Part of a small language model's weights: 440M tokens.
Each number is 128 + 32 x the weight over its row's rms, rounded and kept within 0 to 255. Layers, rows and columns count from 0. Numbers have three digits each. The size before them is the row's rms in percent of the matrix's.

# layer 2 MLP down (transposed), 1216x448, rms 0.0339, rows 1206-1215, columns 0-223
101:151080143117134083071074123131114101119110141161054156046112049144129104093142149079101138154096133077098112125112088107141113153101175138058124094146149087154098109126118118137131171153094110089085111135109116111174146100117126077125132145112137198153109146133174137155124120099111172156151112127138065130077117114113135147095158141088123134119112129097130078128127141144157144111131105143153132144113141081107115207071076151194058140120145196097143120071133109110131184062090084098119081116132115079131148101175102132111167147197142130062132052102063169078122120180093132136144102135113158144144092159146156039111113157180154135129095156135121113150168133120161135129152
100:089143148127178078151146131136102120098102152084166104164140083094115120122087107187124101099106112101069090073131164129142138092105141110181137159088109145167173125140118162103087128166132077096097084124141091119170172118139163171114115148081139156143131094100121138159117142152157117161147127155116108206143099133121210105103100128117186049066138132157115077107105108152131108186099116119123101141116160076112108093135068153108185168188119092135089105128118108203122180156093117145178135165127088197116148118104097088146117164080113141135127121221127113157159096102168069078126103203140117146155146095116121093201119099104121145107152165105146114143099175133146137142118
100:145082135188174135128102140142095131171109155097131128109104103149131146131129133144151094116113181114135087198141041067177096124139113170163136160128124095157179125067172089103153084149115080162108119105113089152087135091145165096086118086116155169148101125074116202097121088121163136199146151165091110131132159107098173172109121138150103140082123077146123060093118143104114192142110165092062134107100146107144101088130088122155107123150165107097142155183097119149137155116131144136093129154160134090131170103098213143111106136137152100126160134140186121160140105140178098110122095080183156118145120142106203066091118168062103107106113195077124146076166114101142135139075
092:111104154123157158085098156133141203086084140165090149119105115121086068153144100101156104120141083141135121150165087140065126158130202140164144136135164176109118161103067168112154138072171125143104120170137105137157136142160169126118136099179130129140037097129120130118112133151142116193136155127126100107124159129045119162079113137117164157149127117108124127101145141119129128175144081163081141107063150147118105107117144144129120121110105126096158094103131118120210132113129130110113086112128141065143171093136152193059121115106166104125121170123137182171132185106087094163108137208188140135120109115088127155139156064126056097097081188111129139162099126108154159123103
069:096073152198077217120123128107099124111177123119163174101109190169166173164178126105118152089055042110122145103123090165183161118158136146128194122132094141121118120146131153157078134194158111126131122125143105082088121159105142094116117082132181152089145132134094087169088137091137138172076146108096142074167100135147128190166114135097132148086139095130120134152173088141091144156117117103128152104138179146121143158131112112140172112090119127222135162106093163170102109108167138052048130102179149084097097141158118090145151144155135117109109150218124110194152169099106169131144160135148136140139155135130130112126126134112168093095133095125124131137095136132118204071115
105:169055122117105209182136100161170075078070043119110128145109124127089187160190182186135152143225139173089183149129123145153101122068167127132201144160109121162162093181116155151142161175201134101145146165136202127120089194129100171192123118084095168119164141130140163126156147144146194075137136170138138129125114107128118152170115067150223152107185087168147126114158124102146164117151145121155194149180119165109131081200127134175134105145158085182121120159108179151109162095172177138110110153123113122149111182170147130111147094116198143123112150118080155096161158120157137168090080160107145113186139079175098106142057116102140150136166135123140104155106115063087139127167
102:163128086110136153058110145151150107109157124149110124089085133070124145169112122151111122180149076114123127152116110184178145126112114066177111125111148207188137110176181127085155144094100179139086102142099153088112129090141084191130163095159172172088152141109116127094082116168126121161138099095134092148183159138118140109118158183083128107196127147140140129158128163167174191075156110074185118197139142094129117150122146118154135169137136112190088167119136126181163075142156125145105085169083143156156029134174100103178157076121092038164066138156143105075125134170139179163127133156132124101122179142142166151107123126095160121063112090106141122115102078182126125119134
074:174111155126081188138183095183117124109102152141120117153155193105104136131141130143196147062094107121157095168147132082108164205117131114140208165139106178099145132117164156110112106107162196093144091118113131095144116074133143109110120121100095170156122128149135161113148174123112099186132102137136137177127081214115172129152120149145111216172138123039130106147192064156143121145097139149098132090111133121113128134107120145083139121175120220088129116128180172160160097060113144160151087148155129114105085092171120105133163158140152163134133105102162101144098114146056171144087135122087132137194087111126114095197160145109074151120152139171195062128145137144179105147132
121:151133130192139150135108088156068185172153161050079081174141113095164042119090144126081154104149110154107140180128152097090133152068121155098138105138170117146107132104121149149103079131138095109105141144115096122111163133199147146130135135131118061130122118078094123149112138119089125126116121102117096123120165159094126154160154125149093178104086117129143141107118098137104067107111088107072098119124125090194140144119137104118120130126077074158201038171112119174142157103116104073079152145121195189183181135099134152118111110099095132136165142161088098125149124090041106150121110093092124155145168145116109121135155130084095152160118164124154145142113174113130125121167
117:156119145082138184106109116169100183086108086131125168115200142077136120083139052130175071138151063116164133116083228115139099102096072155119131143146131099097090137100105168114156114182103148140118127122101107087100157086135160111152177186157107105135142142117116170124129180125133130114121110093101152139157105141076118112152090113128124105144108157095160092100145137101100186130145116115100089148166143153164180168103110146159127127154151102129119137073153140210124098133061121100200145156195227083131123116149150178101126107127150176154120175147144175146106112112121124170121177088158106150156159134107150098103125190177065155061099203122146115132145111121156137114145
# layer 2 MLP gate, 1216x448, rms 0.0359, rows 1207-1215, columns 0-223
099:165067091114084127151104056120184138129169106060149132118164097140120143114102107085188207165145100126172155154159123116079092102121103084069129098165133162056128060121159131092162060109102152136120113160094180127104099180112157099115126149144097081117117113117124155130158104178121151136090129030138122074109167118119129126139132172179131153158055160122121168166099128083152202116175121081120115121168055141122156150124115117124091092110134079120115157144148170122107102107097082066154103091137185093131000110104183148132080054143115137067037177085120176068111121151101144106123112100141131126086100179132163137093113091166107122160131116142143140138135132138138108134126
097:112124132102112125131159136055138135110135123114142148115129137124136133175139107114133149185174047115131188139083128184077139174165119099074162125152104134190067121159100101150168171113092208131154144156132165145149111126126097170156154130165146132103197133202140060167113182127081140088112095131117117081073115206176133121180124087101146110183092134161106184116148153151176099108131146171230104079218161150071156140117168138147143166145101125140079100092065117067166066115160135117131162062161132170106122100104156137082146181138096154107100150142097163138163170151118133182135165157077114115149150133183069208149091116153147156133144107143140074158118136169126130119128
093:120110079176155112139140113102139087167174157073172134124138192094126150113079148117087168125150149139139151101133151134172067142128097091110119129148096078165124121181146086100080126155164115094146128137097155147129141112132104140180154134088108105114176109163124200057091145120115121128053134150104141172160102102190163121141163144122069108155139100147120144182069138119109145092108104109113130155210116103134156092171123107157105152173106143102119193188118131191083124076106144168114162119146137129109099112147142097127138143139122170153135146193101108117138142169206141092181106093062086108177157123166165109127156202140200141147142149147132074120162158127105110149144
067:184121160142112148140124056114141124182167096087163171126154159103117062164177147105186125142139128110121122146116121120057070155074101141070176148072054127104090088194099142153069105087150069146113111167167105116123072122163129146099082136121127139180146091181106062192119134070185125094192130099121115104138160137105090203111137192138186091125130155150102133164138118066147103120138125155180137162173100126158079114109147158140116111168114101150156150135122158191122086115082074054158125155194145157079090095130126130127119129108084187135093121170132098133127141136147081075130122127157128155074174115100114137132103177093155089133144129119148100109117159109158215129143
097:165137149156130083101137079090099160141101143152145136087143141128156159082141092110149130140091111124174152140164094119172100181167105090141108114116116184153195157148091130138121152112081156072108107134133135120171062096137113077082102123160091144173129112143115150128091054103121123173148108141122124042172106102121122158100137108150165073156129169124141130083107153103124089141158182241152138105123153152140121165141180110076102137112104108098114131137119142108133089170189109094143148065136152117083109102092125048131144194143150145109108118136078098113113167119120102072143134095132149121146117144139126104170096131143122161119159145139107155061114106152140155164121
100:135123117095072191151104100205166082159132131121135148120075101097147122127118157185140149161108115110084149115082135100138113145149102110134146142188135144126123112145141090116155133111103211129150148178154125063102153146139117167136091146095072085114111137085132125100081172137200102089152104117143118156166163129054113056057093138149118121159102162146178092135117182094129115137119130053141122148176081100173115138188153120173141162172133086123139130166195116128157114136151105090127144089125142114158135127143138042139094099155124086109131138161125128094078104159144078100142133177112092103133092185145084080138175151125095079127138089149085071155167064149105114086158
073:172081166132089190144086029177112132119132121156152134166159125179084109159121130124162169062111137146145090201098148122165113124138195136168134173098195119123075118135096099150072132161115166120185131118058174133124107143179111141061122128157121139103109119175093139177148138120106171142157156142156072141183100132134138101157159100119075127179183185091102127139154147128204093160114141156129119061173083162096153138144097119088131131168155177093081130151067123114135091076142145128165101152098164101061140108116126120168190158089113106097127077132104128158098176149112169162066162062093141105154100102132155127143129149029070147154093193175164101081124115156169037123158
114:119132117146094130117173120131145159072133185160122136067124121116113145113082103157152133129128116116124141142121117118163105134142111112128148105109099154115117183160131129047119160202094157127186115115175101120121119105049102080146141124123116191112163088118116102060105129130142159137117075140144154077139123109099127104136096062157149083167122128148079085097173169136103159135207154154167144098158156169119149133107135167104107149141134142108106165061157139107081095143093088125124170084160161095090105103108151110076149154172126144116139148101064082108111195117192111153180174117146118152165153101176144088129125129132111139108138133138089082074123101153101140139097
129:170107100131133079108073132113089168083135200058154157098082094134133144129118168080162103145115068093089099143061155073132173160084158118117123120114057154171110125112113192150152083136138126153156131143110077104138070072166142134125117156078102142142080164166120172120138158142120170101159096140155122116135130159079129129150142205125110115144089129148160154153116133144095096103105138088082073209130090155145120191107120143152125154138174152140135105138124097147124135118120174078123114133161132148136147128105137125097136116071160165089167130097077153119149121170114142183141070174145068134099102183108144114098087120157114148099082116117165091139147130079133080155155
# layer 2 MLP up, 1216x448, rms 0.035, rows 1207-1215, columns 0-223
098:154159196089108134147177139135111047086111140169132137164141103065137073115065153188130077096137075106111133066112162141151114105106149099202165143132146098152156131163124120108137098173156152108073093145132104116154173104153104145195128115119155157162122119093152193145118141150151128128103143172119129194128126185081176066079092119149141118098141071121074074061168133159195104171139086073145113189142192080112127096117114158168115173141181104099126097189170081156157159118119136146118092147097139186131147143127109085159124156111122124131133086157088156146143102123123116099141125170130143154218126128088145130204122106163104110143143173112139063153136171130145165092096
099:144151107132092123112127125131117065147133192137095098065114108085128134122078136206083100146125139159098123104119119134134085121107144108150142126136132141131165109099091109147123102174184130111121080137099146179089156098065119125112133112111149126168149121156140154070069085050181144180153174162175109177164179069101101182171103145128157080108116065115129094190123137111142130105144140072134115156156126097121070172118104121102177051162117121162125179124131132177132171143139152075133128136094139149103163106102151149162018099133158081142130150081184125092131143117150049074128084140144085109149189145068166112175151190141083099126130178106144126146137088134151161122077
089:120092089157176172098129101143142111152176135157079159067171131158107157124110171133144141115114077140099128081112184160122134173069092109165118077151102124102082163206187138105105107093160143100106128106076123193075088131102138101153169154112138081125090114169158184094123108062137106160107100131105062144116135130167139165106119184111138168124122133165168089110133110131095121117087077100158105143146105133149160127126130108119124127093134192140125106070137127092121141085085139161091114129110182126144098099114105153084124114166178089132130204143060113111096138131129166133111119105023097131122118061062136109086115179082051097185186140152094112128171111116090030186150
069:126139153150107152142106147184122119100118091121133114074146080057145114127157074111121137148115130096105166152163099099215118073151149085094137109048153125150097134077112095161119132096134208134116163078094105102168088110130115128129148171142123158154113128072103123147142093113140095133094101133145149142139124142111168102100110137161107131156155033122143125132127141090117176133133164099113128193178127083136088144135088087150155177136155118173163123115210123148137178168101155085084149137151133096127108163095137100173135093133115108007092179093111138140130120106095103137110106132160167118149120160110094110135124156152124147093111078093085142117106128108104119081103
103:161133114172163152095125101182119087158120088082102107105156110126092129162191211121114163070191088118157155136083134136152151149153139065128185112151102147134119097146139126159109119155098090114081144095117156147158088112111162146160084111167088110078136145168163152113074086154076155108132109130150158117104137199068114107127123112067156108070204102133154134114103170087179135114158100146167148137188123158144112104164126127129093123139154083161152119133165140136146055180186112090140104149209139180113082058142169104171134099123135170122131122130118127101098090116117080062136114151190123139091140104160104125141191144138138150102109146097116128099118152103075155137098
100:112136114118102093117097140161077189079144086130117079137138127130077145141091108066155124083130102114150141114182145096141088128118136177095120177131129057089116156088086138103158132131124092155135117110112110139126150139080131082134109115149168137083117129147105180184138132105174156126152127104122094074063157078154149113123119107124087103104154153152053221061109075164121074098151159148097074173131133158144200106147142113141114153108168113090094154060088098129127107048121109183171126096086149094120212139130158112113133157155143135164125134076112127169152167079101142075141131121181150127162146136146133131178119082118158147137121140140113122124134126128118126133116
067:103085173171065132097114087102111145145138133098123136095129118067106160143112114096117143120155117132129157142154079142100057191140127073112111131129163194157151080147139116106100128111143106141092112118127092142147158157143130122091147132171110190165130122148120102093100157157132093126092099079106128062158115125172122185107108076140094167134156179136089140152154133158144172124149117146144195126153170150100101130099102139120110161110146175100082141129105138125126042122091142129086130122156097163059102081129167144063159103144116159122176087208154138161109173151124170151181161065163115115148132140145089144173113138114112181110204154143160148168130127102142240144104
120:112199110188112093125107175079108129071199134148118133098108152169061139205113169183110133125143152161152124169166044152046099076184154112116105120123143094141115096152151102119116089113121153123127141125137091110149116132039076089116110109130177152168170092078081077106206121129138118117135109165172145152120156138155115120110118137163092139145103125112177119101201110124141124120115122098123203106143113158098174116163108150139149125148154131172115132124090148125178126076158124137120137151092100086165183165138170130139121150128099042134110154150118126115122125083092173129129063108165178206119148155122169088129092130165123128092118109114100120138140173104125099131128
133:156115122130119096095068186154052147096179118146155106109143102100131159059159109105158076145136091114131088120078123078167129204077097153121094133146131120147084189165090178136136120193094118184079108148124106144069089051183075136182097157189099146130100123106103146115086144088108161131138115149150143134110102115125157073127137144127100135174066113130131145109095069147033117106145163143067109217124164114151147149089106132135135124118095153145115116127144109122132126072097114091117116133146137139150103125144082141121175120086127139147193122147143188143150137117086123157146121149175161151125127159141130146165113186185132138111121133163184164106126116121122111143137